Weights of a small transformer language model.
Size: 8 layers, 3 heads of 128, vocabulary 8192.
Training: a variant of Adam for these matrices, 10664 steps.
Each number is 128 + 24 x the weight over its row's rms, rounded and kept within 0 to 255. Layers, rows and columns count from 0. Numbers have three digits each. The size before them is the row's rms in percent of the matrix's.

# layer 5 MLP up, 1536x384, rms 0.0658, rows 0-281, columns 240-287
101:120152122095176121113135191091132143128090110099077165144087180108134132132115138083132144104077151108120145146138122079099087147128109093168123
095:117103138162088146146120154145118119122151104150124128152091134104169114137148135075139151138136118143059120169107109094134139128201153105146119
100:152123132158188140138121131130109174176089115121167156135113153124131186083120097150136133139150096189114120126124109098124098091139139105104116
102:122105105144139147095126097145144082116156143179119116132113113134107167127117180095102106129103062201118120156117098148123112096190141131134125
093:175131110159123105124120085108154159115120117165134102136175105123110113161138153123106102119154126148149101134146153094095193142102138122137092
105:126147128124128108100130126125118132144137132116144165136120126098097124114101132115106128134144081168129135123127136094140147135120136133113154
112:136125119149130084111106153124134114157124106143147167160153132102140152094155124170119060164168131134122153103126175095145135136105098152115092
098:113117141126159144128091140146171149099163114144113185158070163085157074158177166097142133127128153119150163125096120140128140141097146117126106
098:150124127116148105128119155136097140144104121150130182111092137129107130107109115111128153130105158148112153163099145139134126112095117125119138
099:131129134152145139121126119099094113121124112108105079096088132124159131150158171079127106098124144122147115098127080094107141140163127144092176
096:128101097112098156160132071105131111137131123112137100121073142164141104151135115110066128133142124119142142090131114138110157115137126135142146
098:173103111092105123181111147123137119167134124159131091138142165124195096126142136153120126086155108140136135123133141122122126126148111097152145
102:147164102129117113124148143170133092123157109111143095103090108086086118127120160140114123150155137139125136132122110082097119077185124140130150
106:136092114104143108129173114103145113101111164159077124134105132127149154163165122135086127147120145121140154095148145098134125159139177098146129
110:127107116130156115148094074135152150124116135128140130148105116134089129164108170139154111092148173125094176130088136149137100078023107111163127
088:137137106080127114077115137151113113083155120128110171122136135126146096120137156121106106104148107141153121188137134146106132125125124109124169
093:131147132161098153126115099133148137089155137169096116115113109115121122142149140077149100115119143158127187070090162149109139130154120157166103
113:130126172184170134141099107126103121128099125100109130104134112103118141122127120142108109157125104085099142122103145119080123129127112113066102
100:097118107140154101174127089132141126164076157114115137084119141131110105159105152122149104178153108095170137136115136116125118149104126096156125
105:085103115074087123086184119105149107156158115161088090104088135074149157126112130166119125116125109149153150114113109161143164145132138169119116
096:160074121114132096044103154171166107124119107140101128114136135173112154101120147140149095131140077106136140169111153120144101138120142139142145
096:143124125093165151109122145173135124142179124145082159110120119158085178185167107113117166083133131144117149150102118113101087131125097166160110
107:140100155144180156143119100161130150096123150160123111150101092078115148098134113154115113080184154156155177136107100104143101120133112152143153
101:151087137092118096147066108140121169144144145156149127067096089142144128105119114179129084109143118112124130135122127118150168098119136162125068
112:111156110122100142106122105161158154104087152135107128101118143156132112125090135160117089094101089099125104185104145094156182079134179095147144
099:167154098148174120126088099112126158158122160120167125105111117146112087128092115106147132085156112163159095135138131125137111095120132157114107
101:141142129107136096169117081153121128143165144180117103128086146102152136165124136158142082138123110128124150136112130151107138141130117137139106
105:135102141148073124104130091160162137160084142157140158115107128142168101148157131133153138111129132149086153153107118150150124095140164141123126
098:125108130165127093128109130122169140129155162120146134137139128092186132135117140125146106148116102138135139158107120158110159088150113112138107
092:110122128163133088069112135136106152115111111170131119140130145117135116063113134099142154094147084122151124141125128139120122120154135103164139
110:157077087119120142128121108185172120160093175116133103097093167115156169218133132147131130134133145145154096109123163137175106160108110151120179
099:141134126113176106092100094141118111132159139086100144141084110128135084064095146148109147091098160098165152183125095127085150135132085147117107
112:102120114155158133131130169115170148109139116075140091104118145113135115149130129119116089150111126110143172076097119154127136153120116145172109
097:190114115152107099152124158112133129170139109098140108145129145172162127140128130137151137126122078114166107121090132091167102099187159155159099
094:159121144186155106133133144157118145121173158125119109144103138121123149115131147106139156105156107114125118145116115154156141140150117071140089
093:074099150118124103113128139149100110101097058157133115131115153100104092142122124149174136096121130142107127098100107131160150084119111145135148
102:156086101170156135171137095114105157146133138091152086152174120145145135127141143104153087122176123110114117126090140168122144110122127127119136
094:129088114112095156095120126153119104125114124113124137083125116111122083143100119199110149102097103169129104148114088112093097154151115148109142
090:152152083101128121104149097131096160158145144132075092110121128125138114132141148124172145088145095108143093137142110163158129138170091133108110
102:110125133099124158136101085166109111121112113113139152118086137109115159091150129150152132125130137135122166158147124143167140126084146100096119
101:145071125141168138141135121143129146103118162154139132116131106088126125093132134133135115104123095142126146123128083133101119125096145123145104
103:131114112118168133137144124139157155162147108152150106139134108108103114156117128138121110106130142104129161123128111112131101123149100120154134
098:167143088146125130121168103134128119186141119094130144097136126099151125118167165165166144106140169115133101175139135095135124140167104125163101
107:121116111075179129148111118154141140146149139133121169107103131107138128141126148099159115148158106152107134109122120158141080138115183145105157
086:147122140126144120154134120159099123151108113142161209097165090156116144118142082101129146147098122151145145139147121105146149161144103124140146
099:149128120108141124144120115126136150134148096136112144140092169103142142143136146129105102111172098155121132095092124118136110100165145115132118
099:159123136141123123121116117148127154115186122137131117158149156141164106132136139143162163099139104145121152140105114130168085143143132147124067
093:148107111076147138165094146087090145145160121100125084174151138107152125175117136163141130090161085116143139126114089112130107127127171103155128
103:132130136097131136132067143175138144180102137153161173150143118131143130109111128133149121122152108153167135148124137102101102091107099126120172
097:171122113196140110159162117113148145150163109102133141108135126129123149146138147142096111128115147096161154119122125090136111114098108067094104
096:146113125108094132132109126120104182092138112139114160141120147134176129191107147153107136123152155135151159092152146134093128107134112111145139
095:105126102131140099117139103111109116093153148133085141119112139125119112085119159129112119078090068137148144156131135144123146139105150089106154
105:118151126133153145124172112135148106160106150117124165140102123085082165097141099118118138125140118120140156111104124109140138111121141165149147
087:126099127147120125138114147183123102138100096181120174144121127094154158117133142134130119127125142133139092164115089076166074113135123105101143
112:132118124133111094163129104180129103138085130134132109128129136130130097142105140128107110140095091151161130128129120087139124137140190166111129
104:121117081122136137118136161108128174097094134164115129125107118144142176194161080125125171094074079121139112095119125137117157145137111173140126
097:141129110095123105115172080131136160106158165143116093125121129128107156130101119139141124145133117143114129174134133143103144137144129141111083
097:130098098140129101145181142140141104103120128111115131142117131145126141149113107183097141103112179105123094117103094163160169139156143154135117
110:118130141122117112109173130113122156146168130161127114101149123093138137157166140140104144106123119176128118141114156170121123170118178101136094
106:146117103139166123099157129141078120155132128173108111102128145152135140130117152109151117147107131164124146112149140102132148120137150120129135
098:138082092152121120143115116118106138136121136153174117127094148161115164119137170141116160100107099136132130088131110104143138131172112152106132
102:130128132162145108090128076197168105136150104120086149172100160152109159127139154148136140102110149152172154127104118083121110104164119132141121
103:132149133114118163135159147138092111108158155133085139113081160125123087144111131165108117138155083156134172144098115136117150084132092148132115
096:120117124136141120127155141112176140119149154156119147119133135129145144105168123154126149097133164148157101112126113089151141120122150135063122
105:151142097162172121119115117110093153128138133118098147111137120113151113130117134140123102130126134141137173141111090132148078150108138113108167
100:124112136122098110140138128141124109123124119136121134126102148111149120092108163142173103116107069108129164141108111130085134130073151131172096
097:102107151088170137096097146129127147121118123089132120163119138148133126143102169150108113124135123102134113095114093101118136116132151144132115
100:125082130121146165096135098124122124155096134099146135125104122161135153161097148135127128135146111124151123145108130156118100101136120163129122
088:138100131111156114142127114139121175095118135140090148160071145107138123108172116144098122082133105148117175095127108087132107109126122109088154
102:165086124107166120112143105132121146157139123156102147109119140132153142125097134130157139127181139130136187136147156101072166103130100104123113
090:112093136146147107106096095138138119102121138139155148108142160169117103115135130130182154176121069134127148154124098090161163111126138174113112
098:146111121153119122045160125099130115136150178127151129124157157138168123130138117126122112102140106131108147112130145108109118145169109082146113
090:145102115086103163152122132182121102142143156137074098149142144160126164119127126133167115113098145132122149107143125126149131126098140142127094
102:140125076151113125133132169104113140113167125168141075112138114145083174111148115157136111125110154115156089143110141137168130140155113139151126
088:114098147145123137129135121183157087153172132124085134109125116137123142153135119135129125146161143130104153137098118130117131159137132155077137
107:107121094073145107113144079118145107145117107118153134113112145126119128121118109140126113154090101121162145140113154174104148098144145096116130
096:123124088093139145111146129148144173118174156134118131124114155080128128155136151130090129102108132133145144153090143101146160138119097119108085
105:132138139140123142140123137136121091132113132135115121131098126164091127163123170180124108115108151146130127134113163115091113129174166138151116
098:121100124165138131139148138122095160137126154184122175106121157092132135115141110112133152113143121131170141086131134130103150101062125117138137
100:109116118103133106145088100171152153106181126122137136143100143140132151123112135115136134111129160123179215178130126140107124110112144164145137
095:142122101132083088165118103107116139159136113145128117114153163175166121125163100105139137107154096083149101087122102115098138102111174092184080
096:141146110109163126129164109171153138164134113152147164098133172090131111135136126099105123088117177106149104119069126134098132118144130119149106
107:162106154113118109122142127135122100105157158091123099158123173140115114141123140156137135157101080109152158102140141123149076100132121181118102
103:129132117085140166103127143073147161117123140144165144133093152147116084159151139154108135117114128151149174118122141200142120146182158174164144
092:197114119098161129124092178121147126086131147212140136151119157138125141152147129105119083122134135108130187146136161130090120134125139112099121
103:131138082140090100135129115098150106118104197131102129128112102130114111132127112145135119112143081151144153161131160140108107082151155122142176
106:101093112108152127119115106110130124149073149115113143156129127125128149111150141131101145074111127114137122078117154117127151144129130129151162
106:125127123119144104129095127133103148169143127126094144149131115163129126150079147150110157151086137172143161110097141128120098130122104133125152
104:132100134095145088149125087164158147124095130149163138121144144107129128103151157124126115095090151106097128126091111120110111090146127108135114
113:137143140128136114124117067129107103130126146115145170143130134120134100143146118102148102084139167083120107120092118100126142105121129111137095
115:105162123090099110171129123140151095137149145111148150097143157129134127135103134144118135140117127101123091161085107164115110141123132152148144
092:184134133131149150126153118155121120134157111116150155161083126074139179100125167087091132093112072104151126129116127127125106159109149153156119
102:139115101143130140095127095090110150114126133126092108135155140125129156121133151118143135117137121171149182100114069179165144133112155110117100
101:142149104065162095149170125146131141143116142130110138162117141116122132105147134142111109123128109092103119117107154166111119125162127116119150
099:126126155121115128154128078138139169146114159117131166128181107101131093136094113110091132132132121122133109102119127148131142143143137145118151
105:148138111110097110123157144132132102126136144146143086116150135128123132079144157147105137118114149063132086148115123114140150166096130091149115
104:144103087091121131117178129169151146133087148160110117099049132107143159124157140090130143113162157180162165083121118143108134155107178127122112
104:113112100137184114130155111106122134095084091160173091131134116123133186114201147095089132127149125131134100131106120141121108098154158107118084
097:135117117156142138118177162141105131106125093108158091139153135130147120178150137108170159135147140149142169106110083118160148128077101119141157
105:136110107095154131143046130147098114126092176142124136158107183126097112138104077132121132136086114135127112111147127144109140118102121140126135
100:193131066131143114097106149116185133159155138120085150134133085144120133107106118133112113128166099107142150117110157141109084128136116144136128
102:132119093096138159130119145124171147082184154147115111100129153120127083115088116125146129138128161105119147143127164116115163108128088136104082
097:098140116112149118148158135104102127092122117160108099150169122081136123100215095097134120159119148118108130173103123113098104124138132160074104
091:142142120132079114120125108112133156143136107189143134105078143094131129145151132155108132080126197154107125151113129099106111133117151098149130
105:146123116116134126145109108156167105163091151151093124070109177164091100141144121148102133137086113121109113151119084140140115124101137160062140
092:142125134119191157129124141123134184092151135136132162159112139127157107178117101102133085075117146127133124130131119111117152137136146137096143
099:153143136145114117134113133102155120100090132099104157132136145118127175161137160119142109110154112106133149085103142132148043144119096149106159
091:130132143129060134162091113142113118165148124126142121138137118123130140149155142164150122105123143150124153108121131154121154115107118108121129
095:124082151102148152159119138125155135134142210131149148142145141101138126143154126141110138129134119153105136144095119105145108188154147143133123
093:201140150128154130084094118165150157127149133147143118135134132147158158097116140107129110112140115161134125144112134112145139112117131119171107
103:136114155119151166145116119117131086157152072105169125053126107111112092147151101128174105123127133128133127094106093105142128122149087134134165
106:123138101150193122125114176164182144090148157135155123159102135123128137156163115154113093117136120130129178124161117135114135145141159130130204
102:170139108132136115150144126153105154110124156130107136131132140147115188112159150118117126112132143170120145144134143185125119102153181131109104
103:148137154114144120120173095120106150182179192115139146157110148115137159122119101135128081118064111105102130114143163123130133137124120098144166
099:135129097114127107133159144126146125147124124158147123134131147132119144120138149071193081090137155129162130125090137099089132133133155080090118
095:149151123115100121133111120133103127141151062114102118126120122135186093112105131152146135130114075105114144149102116138147124132143165143130131
103:135093104100144137132154138133149133103079125122050153135098112115114129091123103132152142119122133123107119147142114113090127125116129121139107
094:155152112161124119094162106165156148089157064164110119128081143147144121154150159135160110113156124123120098090073119114126128118142153157123127
106:130123113088094149150103161139099145144141091144155124117106131093116133148169167173135132128127103194161141083114129135134111160127130146122096
102:164109122118146107139130175163171144139149175107110085155108131132163122141190133170112099134135107140123100107112117163125177129130094149153116
094:129119147110123141150132093129155153166123136091117166179123152086108133160143106135109117112166098135148132133125097106146095107113103178138108
092:148115135062102092117133130125145134125141176068154120140081126195126136125149132142125130141112123168144132157118172098110083097129091145142149
109:173086125098122149125166160110138122127111148133143122125108148155127126133123136105132090156121154114148134125125131145112128105151134094130144
104:102141119110145137133130074155120113127093130111156121196105136115053124115147137141090136105112146127116093145103079131101130135125129118099117
095:151129121089108131113129123112107147080098121116121141106157119073141139136114150102148105116114144157126138165112144175105083102123125120102148
107:170097094172148139131120109126130117103139113141159154179094133110159129107116126100182110113105129166155126125111147134125081130168125172147114
101:128130137134109134100110078112127174119123149129105128126098147134146097092140112121103101102120103136123131119128120119130131134129123159135138
089:161102146101156119133163120167109103113076098139176121136111143135113123176127163112119127092121100121113101084116131115160122155125154171149113
109:128099126095057099118130067149126146143164152142154134101085143103151133202095132137142106153160162136152102127113140128158107165083080121148147
095:127105134127125139163113125134096087116118092143097133142098130093102146177116093139158104121103128115113155152116129110138146134112094120156116
106:116110090145160152064151125180138157133195145168138086152129136109121124135146155160148158119129090111128192172128128107141135104127116149164113
083:116139132157110111065141123114110152123159149135142150125135163148113114166140112124146136157107121140179089137120172141094157116139116161107117
098:129123122101138121136101120113102126139149190125142146170094138138098183141178149118163139165142154098130162085103221124081125119113134109092089
109:174127137142125141085111076175151132113083143147121109125164152146101128118136118126117149116134114125115119145130160108067119140104149147139143
104:110089113116175161132124093156147124135115146099209097181137137118110111126121153151087148121108143152109140103096142104091141113116138116140121
101:147108122114116122126128111104119094110126164117108078179136133144156110105133147099123104154147110129130111160130102127132178144183131105171134
090:112139140116131137118124133093134130109138109106066133133134180135174129138138166095128150109127152144152163127128140068119136156149122133113091
100:102113085075130109155109152099122129115127091142147144113149148127133120161126131133122150072163135169142135129130102111124167141144091157138146
094:125121154128148157135141145130114119124121073130141112169107142126142148145134147138151124100071126128146128143102137137079133169146166130103156
102:122144136125114131130147143126143157121136140110158122160116127113161123139107151127148124119104071132118163135126121149130129156128108140101124
097:149116141138127144122125129112111092142136116140168125142135157116149117126145159095164141110139143153160111083098103169133118136129088092138125
093:134127107087155162163061108143146151132097153100201089146137106151165131120142111141147144148115131109126140102121123118123133122072161119191145
107:139101146121103127087165150122153112137105085066102153097113131077125097141131137123156139119118123175150138116120162121165097087142162096143114
093:148096114139158113108100108190097118139166123156136137184102118131130125099161121129146126113110125125121161088100131089118118095112132129170153
107:109112139166156086171115158080165132130129133085118092100092124156105116121113118145095129115105123171114120123124053129140083129098113112100103
094:133103096101163090144129147088117110152117108133146156117114170120088085114142110166116139096139133118128121159095117148089118087102144133121160
097:098084116145100149137146148086126112140140153128088104133092113141156162134151123115140098121103134143156152123112163112091112107135158100106154
110:134145092149154159122119075165171153200125100102112173091135130138098138097152096197101121132109119066153144130106082099098099122135110135150134
089:093190137136130082074095138122154131130155167112085108161139135096156108157127139106166130132133162151100158160084105118118134118108129125139120
103:177113140138105130127126130104109147129108132151150107089159114106135131134093160154145118109164120166143122133110115146163082101156149134188113
098:119155101106132140175112138116129124143124081137119086078079158142129098105149127116172158118135106152103113092130132125122132186142154126152073
105:139131148100153121115131159117133152113136155097112116165114143095179130143101152148138125123087134136113192095130111142088147113179074143158073
103:158089091092101154120126151149137108094126139105122101133148163143156152120131169099126144125132118166133126120148133087120125159144100151131134
110:136116164114177127078119157141128123114128115119145160131118132124136128119156154131118144125121159129144142141126102155106162115091133115068166
096:126149127142109119130172132129186126171116130133124126151134116129136161112110140111134149124087106130161153129111125095116154106120138127125115
098:126108085129072144156162193104114080164106154154112092149173176136141146165149126175109142124183143101113120130124099103100138144158146144162120
101:109130120073134155120134079111144149164106117136127117139090121109110127126093135147109106139136142127129156133089173101100142147123091144105103
091:075165095121134174164141160142132125153109178166083128135137133119133137135171126129130098111144127130145134145102132088137169126113158145099176
113:155124093107187111147119104140105094177139129121085110097099138144138112142114135164121169128136143112164067135120121107136110095141146116131152
107:125093138176105176106129070111125134115089146130130168093085172153101148150101191164090128142131141138105152122116085138090131135153155122096103
094:148099136135149155099146090125117138149113106135095083139088126145093130127133157168114130107132138105147175067096127103097132123123117147131112
101:109077186131125115120124124121152121128164094116077127085091131137118160114168136141118111117128104144094159175114132105120135124133129118132093
113:140110124114130133099143065111112129119128129144135082128115106156119153170108144106123128138084105147129168138135158109100134150105097124098160
100:117124146098124137134157110114104107152174143119127104109127164121099137147156189122116115090183131115110149116121146156128143152119147156143152
109:145133125149134107107117135082148183142129149135121128104096127148143113122143150165133151100172117102118123132115098123121130114150121200155108
106:146168120117118167110092138133144122136121118176151114105149119136153113157147122163125105138150152130156147147091114133096151135160135102095119
096:148119125139168141130151127192087158099129088182125138183142096118098185140111129111120104129097114157115125145104131099109079122089124103133124
107:138122133130142070164135091128164154139134148163104168166084145047094148132145104102115103115111121116125167132148143124117116146078132116118139
094:120106138136080128104094107146163147139131121121124102127115121092140112167130182139143112100164163130115134141125087149102142161124133100126107
097:115118096143157125092118127161117101132136127145131172133129136098131175130129132138161107142097127126148135119119124144093101130108132145116113
104:122115124150144148135135096127098146133122187154138138113084132094110124145190096135104126139149120167139156148128122101130120111109123142113114
104:142112134113137139086084139191143112136155152170154111148118090147127155149140131148115115119082139151142152117089152116142135118100144121100110
106:132145107116090117157150102116150114107104129133132135139139146136141146133128131188115143108105137124155108126101129148102142117126113186112136
101:118107139096126153088108115130141150141129174141119104165115154085137092127138137135092133121141097187127152135100104136135131147130135145130118
095:177108109114135160165143090134166159132098092136116120146116129140146144126178113159143117109093138132135140091141114150136153152163107138108156
091:130139112100141138178125145109129123116131145104135137114123119102110128161136134138128085105145104172117107139097119086106118165115110126106091
112:120116137138116109150171088121132102110122140152154131125122141129115094152109145137137176106110154154157150087113088145108109138154149153110108
088:103106126102139126125092124141139123118118144132154089146152147180129162129178104160111120108118099165154147146123148136110162137108140186083112
093:142119097107147129159113056141151108070099131100134127125137131142124092133105126088106148112109089149126112110141105120108126129115164099150081
105:132119133118113128073158075108104134136126161151101141086136154106125116116167168147171092138119113112123066156104102157150154127161109141144117
087:127145133118124092132167127135112123085112103112191145125120103095125087110139126181156127131152093111147128127122151119140104128063152136128133
097:114103135136145146123112167132156090168179105140111117158084128095115121129184107142132098135114141105109144110134157077125105119161152061108124
101:102119116154125150104072109093129114137141162109168128133156140156120093117087159141093127126148107154151101101130116136143125096154085113125150
098:140119145116128079129137137099122113078109103125104098119131140145125108179169088108117160146150109152135114123113135128113132125153127131101141
098:156147133143103086156148123106153121148172119128123121123132133123149135121157126146156135084128152101141142120078129127123103094150152133102087
094:146144141178122138157112138080165120086142114116102116131138145167129151126132130132125137105106146157161132107100150157133094099170148139127106
104:175131110124130178134087150145113178158152141135069132160114121167121140112121124165113111149139142100126137150136088135143134151151150120095163
105:105119137140136078104154110153142084148111130098181164126095131103114113162138083121098105147159125138166124181106167142110122106100135175140145
095:113156111148170139119145083131127160128133166129138126171152143117114124109085143072144109113090145159142118126139134179128111117119122122138124
104:158062117125150159095130071164121124148143152124152129153144097102136193134109122116114126102161152126128161131131157132078178123105137123114112
088:154111138150133141161115120135141106128105153153091122143132128114119177116119139124148114121118101109145167123130153114137106149121110127138115
094:120127140143079134143132103128130141105148162119132127172146156129157158095163150165165136125130107142133102074138089117128127082147170115126112
096:132115123141132106077124131130094144122145099115153095093116155112161078066109094138134167128106124124156132112118099090147128125143139141099120
102:130150182144114093092136160111086114115165113113083115099112158136123104158168139175102116144113081079128114148108141151175123114145124141131120
105:096111132131139120127098127138126141138113124143099146080147124126164110076107121093130117133150103157155136157145138111128112165099131128164140
105:077113127112105145143129132106129120108143120087154088168154106156126125134136101152133143147123115121121127135115117124197114105110161158120133
101:174124116111091080085116144154121132138151126133154128086082143118144122142095128091155116114124101148118113091100109123099134139137159191115143
091:133070117125139122148101125126127144119139126114152096161135155124145124098095145133086137110097180090180141099118098170079080157133117083152088
099:143151158143132100134123130099137146132141127090112135134072148152156153117138121160147115094121091140133129144092135083091138135126163114141096
108:102107124133094125122180130083127138143132134135114177121121142140116160114150102146108098118111113116139145128129148091126124133171118152139110
094:139132138114149114107129104077136155117141120131110118145170128088120117106093120155114098101113111133153112172109124107095130111085149156116057
105:131109112155113087117175116160130167124118138153098119147129161132116148121152131139103120128125110135163091099093140105116077097176142099103098
097:141107135129121128180107111160127127137112132146145085165126110111165160135141080090146111140142120149095131132139138130116136136123139124124151
095:183111112166144159115097106142159138126184135144144127130137119163111176113091139105129115106098093159108156151118108139135131146096120118136174
097:126137151132161149119146121147148116158130124142095127132132146113103117144120156130105137114136112140112180108128109106144125128120112164104140
092:140114130145127119137115110135159162179153146148129138133097114084126158143119164152125094123132166140194169141114121143081092103115086153119112
103:103120125164141147141175114150148119114129118134155125138116139106183114098124104104157089120129158096121107124117138110113176120131154093151133
108:118128076147124112123100137164106137151125133122098077146132089124128147104085181166150148095123082150130159154113113137136132139110119113090111
100:133126138125079128100107134107157095141122129138169145104093160135142101133135190137144106115128113150151114121121062109078078137159157138123117
102:123125146158139124170080138136143158133155151157163129145116163115100142138109168159102108091148161182149121077112104074143181100181119088091112
087:144085110162122128074115117144133115140145142093149151114110140122133130092137085139136166138118123154107124097132119096136140105136173184145147
097:160142127147105103149127158138107145111135125122167142129127106127127092128101113166118116122103133110132120118132131132164140143151181125134091
114:131150132116136119107150122126140174142129138130143117166133152161146129088155150117098155083114138081151099108111102138115103132168084098124135
099:138095098194096105136106116156093117127136106190143127136113120135121107121148108104140133116155138152127144101109168106181079077142129131180118
094:114180098139129157111147101121138123162109132166157099132107130175183120107130125122127158118170122086116087129102113125132140122121194128094155
105:101134135106128123134109141170159111111104156161169124135131093186190150130130125169122096116118108151120125117111114116140118098147145112123123
095:140145146172129153111147115184134124101131120148106154168086112123095158154120113091107143112122139134148128139098075135080121139082160088149108
100:152129156099113156119125116122090135128154154106139147164197121112150169138119127125132130147156083093124156152142148132144090135142116125136140
107:114156105129161102138091126143122117135157160126161094084111120147099062138120103117126117123129117128141142114115121096123123114111116119123131
104:147108119120111129139174101147167137133103125109146118083114158127105118154143121108126120096158165124132152110097123146106130131152122126123171
107:155120113116175128151128156172173133157138129124123127107113113099135115108116132124107135133066129129146147116112100126117126090134182092075111
086:114117117150129133099135137152103097107113140154134160142194094132147101067132150128182129137108091168128131132122093103159115143147134093137128
095:142094104132139117132154157127135137116122104137128121096088083173160079097157130125174085119150114125148140122092142136087164130133152100137114
110:137084122150171139153146154122188108117130116118119168114124140119092092117148134119082076126108110130140157164140123109141165088111143141117114
098:117099059139128125157105130147132136138088146166163138096127129162135136121113140134101131110141132173127137122137094141106137180076136143164135
098:119105163100100117177148125162128137104080127128165145136105108105057123119138172164092137113132109186143165087131108142147160126101134136131154
106:167139127081127133138161159138132138112162145158143111144114115160147141162145131151165115144155131108166161150105131122086163125124163158100101
096:150153098100130090104137105116101143153135127109117140126163118136087132131087119121126094142119111110150156172103131102130145131085148102130103
094:130140103127127135166100154142117151152113118119142159124117153129090159146151173107125104107120132108150120128088096132117086119138103151134073
085:121126145103167166088046120152140156128133109167137186123130106149198152127115136157104148102135125129151123116112119080099129139135135125116139
099:164144155107122132180129157138109169118125167151127160120089131144105089147099179144138177120153115143112133151124167109131103090184136143098134
099:130131108154123128122131140148167120105122138115142152151159151110135184133125150138166177088128113154133182170117119142125085127140108141113141
097:142108125103182157124112089180131126101123123137157111127122094105102141117134090121109110103133068113131139147148151124127103107121110096174165
091:114133100112117151152173117117128129087146160108155131150118126126120141126132134129099123125102157185124115141122136136161151099118123100135124
095:128113154170153157161137124151139158131124113142142128105164170088168126141114117105165123127058116137174144096128124082129137137148133157097107
100:132105127144164152140140130108107115161137137118159103085098167143179141139134127127139125115118129087151107117135133181104140131154148117131149
101:147112152106123114144149137142114146165123110178093117101154143155129108150153132126156120094150096154141165111122132162182134121123125096127113
099:151143146114115118148137124181158108163154124096142123137160109123130154165140116174132074132082131132111148110087154109131128109135113155124134
102:140150115156142093117100140099123091147100166148161152175148146134156136141130159105166141124145092118154126119099110137147125121092122120136113
103:146144105132120177136119118144155153178110127131162159121125123155152177131154108142107080140104129153134136105118124166136148145125140161110135
098:145086145139128131145156153112105126084136140121163153126191108144104123124137076082163127111145125177161142108137170103133108123127115139121110
102:166129096099135098141099122092145160152133157116162145104118118117160135079147077164174097155105109165156119143115144139134147157174157159194169
102:139122083131117091126098092193148112155107118135101118122115112122139072086108183140114150092108126120122160151131143139069092118110128108086094
107:138102086124115150113115123124136133095136095116161116077102166136149105116119149140167128117134095072114137107129147121120091110167116147081138
096:111107118212130101113134127137142139141136157145137140141109164135103100145101148126080142139127102113126147151074126090112118131141162132114123
093:161131121148150116131114130113092145125158150164099099145126083094101161157125138140139105120170127132143123171117098149164129172118128110126126
107:147118091118138124120156187127161153145149188105112102151125156164119095149098135165105122110172150142151071140139114112170092091112138132140145
096:131161147156100139140158130110121141146130162122154141102163145092070194126100098168114089111108122127132114137167100088083180077102124069107134
105:144086154139147106141065078151147149164124139124125085168153113148166102126106161167139119111093157125128142162115129119118103111131137134115134
108:105143153108117129098152141113147164117128126123141148118131153127125147096125139164129143108128084148145152130112138120103119167167092111079111
099:125120129157084147126163152125140117096132093142169157118097124102095145143167101127122102131108159156168121154099132094094109125140153136108167
097:152119112114126107117077143097139147138097129130162121128137102148143122094095123117157139135115110108139127134135165129124118065141110128114137
104:121122117103139119157131088137140165162126117166143131107155127173159106141115125110150115148108120099121156139151139131124137136122165159083132
089:171155134109119141117089107075119124113113119188132150128134131137150094142141141164107103086080132138122121149088106106155091143147137171104153
096:163117129173164122106144144149168129112155103125091142127099124154130131157091157109147122141121148142139129131132139149098137112146150168160113
099:136101102120126130118156097122110155114162151132163148120069154185103119176130135147071142102113106129130162120134138129116095101079090150112106
102:154143105125170156162119143098139128139111122145109150141127131135110128090126140114091119153126125135136180115122135135140093122120113129144116
094:134128146127181052101136143111125128129135136142131119147154114134095083087143148106168088153113081096137166114120116171110096119090137112096140
099:134123114121126148093174116166102129119149084142114154163110090123119108117127124146155115126087123127102076144117140112118163128097158113121137
095:183114082080107119125114156144170133181077116107148134085139137161141130126133148169132124098074142135145124115144095151154116134147175117115157
084:141132109100144157134120124116152135122077171088125100156116105117132161119134148105105117074114122123158155169120134119125113144061119105141119
099:115121111129172115123123176172121158108129169153089117111096104115117162134144109130168115092153196176126163133121125150096097135129142115124148
107:139098101161170119141106140145124163139063133179201125096101169143154127170107072139104132152126116160136127112113088175166119143156119171137166
100:110156096124130104116112156125103142124098129113138099106093140122122110171108173138121085120167142165154142136095149095082156091136097128137118
094:121084112154108073100110120130092093120141138153134150138128127137150141115154102097158127147104101218147155089122118152150183174161145147089120
112:127126123122103096116110140132108143158111111085157166146094165167116184137119114137160149132098149154140096149120114109110129057149091190112102
103:152144134124151073146112152173120144132137127106126143156108107146191144119167097139084125111165125129115120154130164123118159136138104181114123
105:155129144146139155075137123146134103171113124159136104127153113128153120113110102089140109139115108131149126091123092125135157124127136064141150
103:169113118139129163146124133162128118142105144155093112095108109113144116126133088109139150131196148127111131143105119113124092190106119156092145
100:155109123137121113138115119100117139188103142139135135153139153163195147126179154093115122139110155176117150129114140167099094140118075152142127
100:122140097072207125113129140132155160127150181110143161068134143144134158148116104125118116103182147154165080127088140141135167130172135112128140
095:132095109133143114132166122119154107148116161164140073161124130139095122139153158181153107121098107192112106149111114143108102141129116147181120
101:160104096165111123124161070123087172171135142133112129136104136111156092140175137137173134103140121112155167099081109117131170112136097139109099
097:160118155170136147105106139141173129103151136129122161146138118117126148133118147107080117092092150131177115147122103108147109131085132100094149
099:143095091169127155127131135135073141156134127140160107146122144113142167134104093143181157131101126141141112141150095079146130135118145211146140
092:124154126163148151079126115174163122138134133133142157097123127075113151122133162163143121126126136169154150151114129133120107137078130138106115
106:116124147091149116163091122071155133113111156116124157111178129093169109095088146165144084105111149160156108158108116159137141152113137125115173
098:136106133114147141136095153105114160117161119118098186157144114138200140129156154136141105131141169144139133109122114109123091130155095128123064
084:139154148159128139130082139185179126129108155119177140117156154128149151111120136122179119150163127154124134149122099112118123127093137112150118
109:123149096103109088083072113104172188139103139140105176135112091110144127126133109131086140102150111130155134149112143101104093128133164121134146
105:098116133154156098096149100162145128141136134102139152153106170114158099156096153116140109101079124132133159143120144100094160113164204087140114
086:141118105119111175142117158174116132096111131128152115127131118139142139105132108119175141104157129116154146169112151112098146127107124168138148